Weights of a small transformer language model: 2.26M parameters, value embeddings.
Each number is 200 + 20 x the weight over the matrix's rms, rounded and kept within 0 to 999. Layers, rows and columns count from 0.

# up: layer 9 MLP up, 256x64, rms 0.282, rows 40-50, columns 0-63
# down: layer 9 MLP down (transposed), 256x64, rms 0.148, rows 40-49, columns 0-63
up40,193,193,193,219,222,187,218,170,173,244,193,181,192,194,206,202,189,207,204,204,217,191,181,208,169,188,181,166,185,208,243,197,227,181,170,215,195,244,202,180,188,179,204,216,211,201,181,158,231,173,190,177,205,217,163,193,183,186,221,218,175,206,209,249
down40,196,199,203,197,190,198,209,222,175,232,196,181,193,193,238,192,200,175,206,184,202,182,217,229,193,196,181,224,187,202,211,154,219,177,198,230,186,200,212,196,210,202,191,203,228,210,184,216,233,205,210,230,200,210,171,184,194,189,185,196,194,212,221,207
up41,193,120,198,171,196,171,198,217,198,222,245,208,185,202,193,236,198,182,200,221,150,203,187,214,181,151,197,184,181,230,219,215,197,192,183,192,165,202,205,191,181,160,221,212,200,216,165,195,206,200,205,191,173,225,187,186,227,181,197,181,198,164,183,222
down41,217,134,221,182,172,194,179,220,187,210,231,199,203,172,228,191,186,216,175,193,201,214,197,237,186,175,175,204,189,216,227,228,188,200,186,198,210,214,169,208,210,196,212,181,195,198,199,192,252,197,210,197,185,178,213,182,217,205,158,202,196,194,200,208
up42,188,198,217,188,192,201,190,194,195,186,204,188,188,189,180,236,207,194,202,186,198,174,231,218,232,232,184,192,218,205,194,252,220,208,184,200,195,190,186,181,146,186,188,198,206,171,222,214,244,230,204,205,206,194,214,198,225,204,171,183,188,153,187,191
down42,211,218,184,217,226,216,180,244,216,187,201,182,177,206,226,224,213,205,188,226,169,215,238,234,205,192,169,175,202,219,186,219,235,150,155,246,184,210,188,178,174,203,195,168,204,224,199,196,221,208,192,196,197,202,244,189,251,210,191,202,192,213,169,204
up43,172,211,222,180,174,184,198,169,212,223,204,211,214,206,174,191,194,213,179,209,186,216,216,210,204,190,193,202,213,182,189,174,181,175,193,218,198,215,138,186,169,164,214,191,179,211,227,212,187,218,217,168,192,187,235,193,182,190,204,170,222,170,184,147
down43,247,200,197,208,188,224,208,216,228,199,189,181,181,193,206,184,163,194,179,227,176,207,180,218,196,213,201,195,182,220,215,199,152,185,194,185,209,198,203,205,241,185,222,223,214,192,203,197,180,228,151,227,220,189,205,204,254,175,204,215,176,189,227,162
up44,201,207,180,200,216,209,182,197,187,181,197,231,193,191,223,185,197,213,166,188,202,205,209,218,200,202,193,188,192,246,205,196,216,189,195,206,206,195,192,189,195,210,199,196,215,208,182,178,170,183,204,201,202,243,197,185,199,189,213,166,212,180,215,201
down44,188,193,227,211,233,197,212,218,194,222,191,206,196,179,192,200,220,183,191,210,209,196,201,198,206,203,206,191,208,191,227,219,178,203,227,194,190,222,204,164,200,219,188,211,208,182,183,193,216,198,203,228,205,198,198,203,188,208,186,204,208,219,182,212
up45,197,171,193,181,188,159,205,193,208,213,181,203,197,167,202,225,230,199,193,200,209,209,243,189,207,224,180,196,223,155,213,223,218,197,185,217,188,241,121,199,161,200,180,184,157,203,252,191,214,202,207,210,209,176,217,221,219,208,228,190,194,182,180,194
down45,222,199,193,214,233,211,162,178,230,223,160,212,196,209,224,206,187,169,236,193,203,200,196,225,188,244,224,192,182,184,175,202,194,189,155,223,222,181,246,158,147,241,214,177,238,222,230,220,208,223,191,182,172,148,179,208,228,210,217,184,223,162,205,183
up46,189,212,202,226,223,174,196,174,206,213,203,210,179,169,164,209,185,252,207,199,197,183,206,187,184,181,194,228,195,183,186,210,184,221,204,174,204,211,200,181,205,205,178,187,207,199,221,172,211,200,206,259,211,218,188,210,205,221,209,172,213,206,192,190
down46,187,207,218,201,228,195,216,197,183,200,194,181,235,185,154,174,196,228,203,195,209,182,206,185,194,204,223,197,176,185,201,208,178,179,194,165,215,205,180,181,189,170,198,193,219,190,185,194,198,195,221,214,198,200,198,214,181,209,188,179,214,205,177,225
up47,191,190,218,229,210,188,181,223,205,194,245,191,195,172,197,190,200,234,201,210,188,194,193,188,213,214,181,225,187,211,195,218,240,177,209,191,206,206,210,202,188,206,181,189,159,184,192,219,190,221,214,185,204,204,201,207,182,198,214,209,223,181,209,175
down47,203,198,186,202,229,187,203,194,209,196,203,198,205,186,180,205,196,185,212,215,214,204,218,180,213,213,201,205,192,189,188,218,200,219,217,177,207,209,197,203,212,150,208,198,191,195,210,205,191,192,202,190,204,179,217,204,188,185,208,205,196,213,163,216
up48,227,196,200,190,199,228,204,177,223,195,203,179,169,196,189,192,205,188,181,177,206,207,236,204,220,225,216,181,199,219,189,242,205,183,180,218,209,173,189,195,202,165,199,204,154,193,164,176,207,184,212,160,193,221,212,190,228,198,215,189,213,214,205,213
down48,174,214,226,253,177,198,198,229,181,195,205,191,184,193,210,177,196,205,203,203,215,195,223,185,214,210,212,189,175,162,167,212,226,219,206,172,203,176,201,232,211,161,204,179,171,220,199,229,191,186,211,192,203,182,217,227,174,197,179,196,173,205,183,234
up49,223,215,185,212,161,205,215,184,189,239,179,223,199,171,156,201,175,183,181,205,180,211,169,190,198,192,169,164,195,210,233,214,213,194,230,221,178,207,239,186,169,209,192,216,214,206,185,188,213,187,201,152,180,216,214,212,200,196,221,169,222,198,196,162
down49,172,219,204,191,165,193,206,160,144,198,234,206,180,191,147,232,202,199,222,183,160,203,214,187,162,233,209,200,219,207,226,173,224,190,247,171,146,217,215,234,183,237,229,203,189,224,180,232,216,234,220,203,185,240,213,192,204,198,191,239,181,213,214,172
up50,211,205,243,223,209,171,211,184,225,207,208,197,200,194,175,196,199,209,177,217,207,219,201,226,226,211,177,227,158,255,198,192,220,226,215,205,184,198,189,192,173,200,175,205,208,243,200,224,214,213,174,207,206,270,216,209,186,201,202,199,247,195,222,199